Part of a small language model's weights: 6 heads of 128, gated attention.
Each number is 200 + 40 x the weight over its row's rms, rounded and kept within 0 to 999. Layers, rows and columns count from 0. The size before them is the row's rms in percent of the matrix's.

# layer 3 attention value, 768x768, rms 0.105, rows 0-50, columns 640-703
096,172,171,219,188,184,188,187,165,207,228,219,214,177,187,136,158,196,219,232,232,241,208,183,265,130,248,153,254,189,218,212,192,259,252,300,206,245,167,119,201,75,320,220,161,199,199,255,188,217,255,275,134,230,164,184,195,257,192,154,146,248,172,217,184
096,180,170,249,261,168,253,249,161,239,241,204,231,227,132,205,241,201,223,225,209,142,247,202,168,193,216,255,221,156,236,218,235,133,234,133,165,204,179,285,183,309,182,190,162,151,196,189,265,206,253,228,181,163,180,212,221,180,155,257,205,283,176,252,204
095,285,236,164,163,183,196,298,211,179,241,171,222,251,171,189,191,104,205,162,200,196,132,209,208,225,149,229,148,217,193,158,184,252,199,231,149,206,162,229,173,158,160,211,174,183,103,188,186,168,212,219,285,208,226,242,148,209,195,190,248,233,241,185,202
091,204,146,243,238,202,250,234,232,262,255,194,186,246,197,258,182,167,182,125,246,238,262,228,232,202,193,218,194,252,191,224,222,170,274,226,208,181,175,243,203,104,77,168,146,158,213,168,103,167,176,234,229,228,197,236,191,235,208,204,255,178,165,168,210
097,149,239,264,192,211,194,150,141,227,215,140,203,214,140,208,180,217,184,193,213,182,123,213,188,237,184,142,239,195,179,206,256,212,167,192,234,228,220,250,217,224,135,156,153,115,176,152,149,180,254,219,215,193,132,169,212,205,212,204,165,183,151,142,188
095,171,249,149,153,240,231,217,195,164,176,141,171,215,250,216,105,184,183,214,197,257,225,177,179,233,231,145,249,218,196,215,166,231,174,195,231,236,237,202,203,177,217,215,184,162,232,170,238,136,163,155,140,192,197,189,231,213,251,113,181,150,231,152,191
099,214,192,172,227,249,166,234,220,123,211,127,207,188,230,242,167,155,206,196,195,186,207,239,148,148,169,204,230,224,225,216,260,301,273,222,200,179,188,272,275,218,153,196,129,210,154,261,254,96,132,151,181,220,141,223,196,190,209,229,189,253,254,186,197
090,165,236,271,218,179,236,200,171,240,183,169,221,200,225,306,194,201,150,191,191,266,149,189,211,154,224,186,222,207,167,188,283,199,190,211,187,211,208,198,175,204,168,192,238,162,176,174,169,229,292,212,209,215,212,177,127,179,178,223,172,176,96,249,201
098,223,178,180,243,192,138,130,152,185,182,225,238,254,151,210,143,203,163,180,219,208,235,198,270,155,253,149,207,168,162,181,183,162,150,194,141,258,222,210,214,194,179,223,179,242,218,223,229,137,187,240,185,151,155,183,118,202,205,194,215,205,174,235,194
096,248,242,163,192,222,186,158,232,226,232,234,106,197,201,226,241,133,296,115,182,297,137,277,130,202,193,141,189,231,245,206,179,204,174,194,228,243,164,191,242,201,186,194,145,238,204,161,186,128,198,214,177,258,157,188,236,156,240,220,184,193,216,261,102
092,148,189,172,207,248,161,206,174,168,240,258,212,151,172,253,208,162,209,131,180,201,154,147,218,210,269,251,141,220,170,211,193,243,172,231,156,161,186,251,136,195,219,149,240,191,228,187,131,194,165,225,230,207,182,273,248,270,260,200,228,168,131,230,243
094,187,231,193,137,230,183,184,203,109,135,182,185,189,300,244,143,219,203,151,182,222,150,249,137,215,226,243,195,165,218,226,182,164,235,276,213,101,204,219,245,224,261,247,184,202,248,142,223,201,247,155,308,229,216,184,152,237,157,253,184,187,206,187,214
093,235,201,232,223,212,184,174,187,185,212,227,140,150,165,166,208,175,174,246,236,307,211,161,179,218,165,231,218,182,222,217,174,147,131,156,183,231,243,223,177,227,181,212,193,185,164,173,232,214,191,154,173,154,149,154,163,173,178,193,245,154,194,217,230
098,181,183,223,203,145,113,193,145,194,209,207,193,239,182,123,200,193,179,230,229,213,186,196,97,229,214,255,160,254,182,238,146,238,189,158,189,260,195,208,191,208,153,221,238,142,159,263,216,220,209,220,209,249,212,215,179,187,186,141,216,246,257,207,207
095,209,225,197,222,263,160,263,218,206,307,173,218,253,215,263,161,196,195,174,167,186,214,252,205,252,143,122,162,194,192,263,213,176,253,162,261,179,203,241,232,233,206,278,137,150,227,187,153,127,166,260,157,122,243,255,215,232,219,196,241,175,170,206,114
094,197,139,202,221,168,200,215,203,234,319,200,129,222,209,89,183,198,180,187,235,209,153,205,218,275,212,177,158,158,211,147,242,224,146,254,248,227,168,168,188,206,247,289,196,161,185,149,186,261,198,168,230,209,189,255,224,259,226,179,204,201,159,183,246
096,161,262,210,199,165,135,236,183,233,168,148,213,261,103,179,205,261,199,271,272,219,226,199,199,163,161,184,189,220,140,116,210,201,245,165,154,181,182,104,272,245,236,185,174,178,136,223,203,212,165,138,220,207,195,110,213,196,214,108,234,175,236,183,228
096,160,204,134,198,199,134,175,269,201,213,227,152,203,221,252,169,236,92,149,137,218,190,236,199,204,188,206,215,165,113,180,184,114,255,234,238,215,235,200,226,214,227,178,180,198,218,162,217,148,228,226,145,235,229,196,265,262,237,159,260,194,259,185,252
099,191,157,206,205,218,198,195,201,225,222,217,251,185,224,122,207,210,186,211,151,206,235,228,181,216,171,293,191,204,147,284,134,217,210,205,266,247,199,236,201,225,195,241,137,206,193,192,197,229,201,161,202,170,148,191,199,213,208,173,196,204,185,222,199
096,188,203,225,238,213,174,210,159,161,254,195,200,250,218,123,146,220,291,275,206,233,213,177,224,258,142,148,198,114,207,209,171,194,217,201,208,209,215,275,167,239,191,181,217,250,240,270,170,233,184,137,158,214,223,248,220,220,133,254,278,212,208,198,151
100,246,274,223,197,162,172,156,259,247,213,76,172,192,246,251,185,252,179,232,173,176,194,220,208,259,171,154,314,159,302,210,180,274,125,188,169,216,206,229,207,167,235,151,172,195,195,177,199,257,144,261,253,212,191,206,241,198,232,151,302,226,218,218,194
100,218,253,222,229,223,202,209,285,270,223,233,268,203,187,245,158,182,217,182,228,183,176,185,166,267,212,246,208,197,278,266,215,208,199,238,137,208,263,182,182,230,245,228,134,244,228,197,201,137,98,158,166,220,149,186,214,172,167,194,243,207,270,226,221
093,196,219,202,193,215,271,179,173,220,233,129,197,271,194,171,229,224,253,135,127,210,165,241,260,180,145,222,177,171,212,234,183,184,200,254,214,221,154,253,218,216,114,174,203,166,255,154,171,229,141,206,197,116,184,126,234,230,195,252,178,245,248,159,156
095,269,190,139,202,272,195,175,127,197,170,174,181,194,178,203,201,218,210,212,80,248,227,202,232,191,210,210,176,270,219,190,230,136,170,219,167,264,188,280,246,220,321,288,203,305,141,267,236,207,264,209,168,167,154,248,207,176,202,231,228,145,138,178,170
100,241,270,224,206,221,282,224,212,161,202,209,170,183,154,211,228,188,166,161,173,241,201,152,247,174,197,195,214,197,190,159,200,161,204,243,219,243,256,226,164,177,188,228,235,196,254,281,203,202,248,217,237,201,228,258,203,193,180,190,195,201,197,226,235
095,194,215,245,136,200,138,229,143,209,210,185,198,152,205,218,208,192,250,231,198,190,198,230,216,174,206,234,217,308,129,170,209,218,244,250,197,223,238,228,137,150,199,212,235,152,178,203,163,193,200,131,148,142,199,218,247,247,255,343,177,163,154,214,239
096,231,166,138,219,160,251,154,200,118,165,228,218,154,279,190,202,144,208,228,200,148,196,233,183,178,202,176,265,217,115,145,190,194,202,151,202,197,187,222,263,225,156,221,266,214,221,230,191,276,194,199,163,195,246,211,205,232,290,259,75,198,238,200,202
099,220,222,185,194,170,134,196,204,165,201,190,258,207,238,234,229,246,208,208,225,229,180,142,100,254,198,244,159,267,158,189,159,164,190,230,136,247,190,236,247,202,259,220,114,144,208,203,251,159,161,194,192,189,183,147,177,223,135,242,246,144,240,240,176
098,152,192,212,215,148,138,122,305,149,162,178,211,266,193,196,194,200,257,324,217,176,171,206,243,151,197,268,223,267,236,182,199,186,195,210,220,126,218,195,204,234,277,248,133,261,165,176,166,161,161,264,266,252,255,195,157,161,156,184,157,239,119,207,178
089,136,175,232,155,161,208,163,200,273,168,152,208,253,246,192,220,239,184,157,260,190,157,151,255,280,138,179,202,191,249,281,192,196,276,218,210,198,264,163,178,123,152,200,143,175,186,225,179,201,165,169,191,194,134,195,198,246,210,199,173,164,247,219,218
090,233,276,247,204,157,220,186,209,167,130,224,221,217,205,259,194,168,129,145,148,237,236,174,179,207,142,60,213,178,173,158,200,112,240,204,236,229,169,170,255,248,237,122,233,105,178,152,199,222,234,226,211,241,156,229,223,151,177,205,282,216,220,172,181
094,130,213,248,151,240,226,237,187,227,217,183,239,170,131,222,243,175,132,218,209,147,128,199,224,221,250,239,258,203,213,99,176,199,252,202,174,213,239,237,248,163,198,255,196,179,165,163,190,303,154,214,206,179,220,258,190,157,184,206,252,266,220,235,222
103,180,246,193,189,179,210,286,156,207,221,138,215,255,204,152,246,254,225,218,216,320,138,248,143,205,186,155,189,287,199,176,199,215,138,223,223,252,128,141,183,267,171,271,169,156,217,151,175,183,172,145,207,171,120,203,181,299,177,138,280,194,246,215,191
097,203,193,176,227,185,213,300,293,228,226,125,204,225,265,209,190,166,253,180,282,224,268,169,233,192,232,184,270,185,243,152,207,162,156,189,278,213,216,233,166,207,202,135,254,215,249,208,190,225,122,159,213,167,255,216,302,189,171,167,193,145,197,139,200
094,186,229,134,176,198,137,152,186,155,194,216,172,198,243,205,168,226,151,250,292,196,151,223,214,238,199,270,182,225,241,138,147,213,256,215,198,213,219,99,192,203,191,226,185,227,220,279,189,160,145,196,172,236,213,205,294,230,114,228,251,283,184,265,147
103,219,162,144,143,222,235,214,213,272,255,210,191,190,176,190,235,216,158,318,198,207,257,165,179,228,245,232,214,187,186,156,236,167,227,173,230,123,169,200,235,202,186,279,216,112,205,190,280,189,250,142,196,223,194,206,175,178,215,202,282,148,208,180,203
099,141,188,200,211,167,213,180,228,174,89,149,163,209,172,190,201,214,176,218,177,109,245,190,192,161,207,238,201,116,232,209,199,215,172,206,166,240,141,146,133,187,179,131,152,129,187,296,219,170,218,224,170,164,201,160,203,208,194,248,261,221,155,177,225
097,214,166,209,201,201,242,247,220,194,220,149,182,184,187,163,216,215,230,157,174,230,152,219,154,162,131,262,257,146,174,165,208,223,204,200,194,158,232,227,142,188,187,196,252,185,173,220,279,219,234,194,231,240,193,188,231,181,179,153,160,223,224,184,243
097,201,222,206,266,201,251,235,240,198,228,235,191,249,231,197,189,206,281,231,104,172,180,226,203,235,245,196,181,127,256,186,226,188,202,244,233,213,226,124,236,231,244,201,239,182,219,194,157,209,230,168,234,158,250,215,285,232,239,115,229,223,185,212,204
095,151,206,265,201,241,266,206,148,210,167,114,180,245,173,126,218,191,172,251,226,210,157,216,160,216,213,270,194,216,225,188,279,205,187,150,234,168,151,198,174,179,176,177,159,182,125,200,195,216,161,200,170,161,199,211,157,163,151,139,163,176,226,208,257
091,216,208,181,123,300,226,296,215,188,166,250,218,71,230,176,229,222,201,212,201,221,214,182,234,251,176,156,167,199,217,220,181,135,178,230,162,259,238,179,228,205,161,251,255,137,170,249,211,239,155,223,206,206,198,222,265,145,235,212,156,183,188,169,187
094,208,151,165,167,182,196,120,268,169,200,216,187,148,251,173,163,237,141,179,157,165,218,103,215,239,245,188,217,154,247,253,212,195,226,157,182,170,225,174,201,282,200,208,231,159,264,186,204,215,201,238,234,215,222,173,206,180,139,160,184,180,235,170,242
090,168,180,190,244,158,194,153,149,143,162,161,183,172,154,227,212,170,192,211,143,240,176,263,220,251,228,237,162,180,213,206,234,206,245,179,161,251,158,146,276,263,171,187,181,204,209,213,152,219,203,185,250,288,177,174,227,200,171,117,209,195,238,235,119
091,124,189,158,222,186,154,223,102,219,235,194,175,219,150,173,167,141,228,288,146,237,184,151,194,134,177,173,186,252,238,113,220,142,221,235,232,212,141,203,246,230,220,189,242,143,224,157,183,183,247,278,158,209,287,180,217,150,175,258,121,213,206,227,210
098,176,314,220,163,230,215,255,156,216,239,181,237,221,230,178,269,290,185,112,183,163,217,193,181,268,212,164,161,183,117,217,188,210,231,208,66,153,249,149,168,172,220,220,203,192,195,249,242,139,213,274,229,131,242,157,218,189,220,152,192,188,182,237,241
095,192,215,174,112,167,227,181,245,163,177,200,182,268,164,141,139,225,197,218,201,238,229,292,179,186,242,239,216,232,168,247,175,252,176,251,199,174,148,192,281,172,221,154,184,203,222,256,233,192,261,281,218,181,141,266,166,256,203,139,215,215,197,177,234
093,218,135,187,193,258,245,139,161,162,227,211,204,267,217,179,214,204,129,197,166,181,194,206,203,236,272,160,255,197,215,250,210,162,230,178,153,132,212,222,165,197,208,181,122,206,219,209,174,137,209,212,190,200,178,232,175,209,165,261,236,199,214,169,202
099,207,258,246,209,118,180,211,181,216,199,258,237,184,158,221,268,106,189,281,203,187,174,131,286,124,115,201,263,233,171,161,219,164,217,170,195,211,184,172,187,143,151,112,202,127,224,214,164,235,193,199,246,189,191,222,212,158,288,201,170,167,254,136,227
092,278,209,197,218,187,287,150,200,164,236,255,249,145,182,173,207,157,143,181,233,210,271,205,162,259,152,137,165,264,273,124,172,194,246,305,153,201,194,201,131,184,210,230,197,136,183,214,227,202,101,172,170,245,238,186,173,210,179,207,218,246,211,149,188
095,160,194,110,202,233,194,187,255,238,194,176,247,148,171,184,171,221,183,191,217,190,146,152,223,228,272,217,255,173,132,179,246,154,289,159,215,217,147,159,115,202,192,255,208,240,260,224,231,128,167,277,183,209,125,185,243,231,104,186,221,202,222,164,168
098,170,178,270,173,199,185,196,219,242,192,266,152,205,231,249,194,85,143,180,162,165,225,163,106,141,252,195,225,195,135,140,234,152,212,168,186,136,108,209,222,248,222,140,191,171,180,201,231,117,133,171,173,194,244,159,153,135,241,186,168,146,207,120,239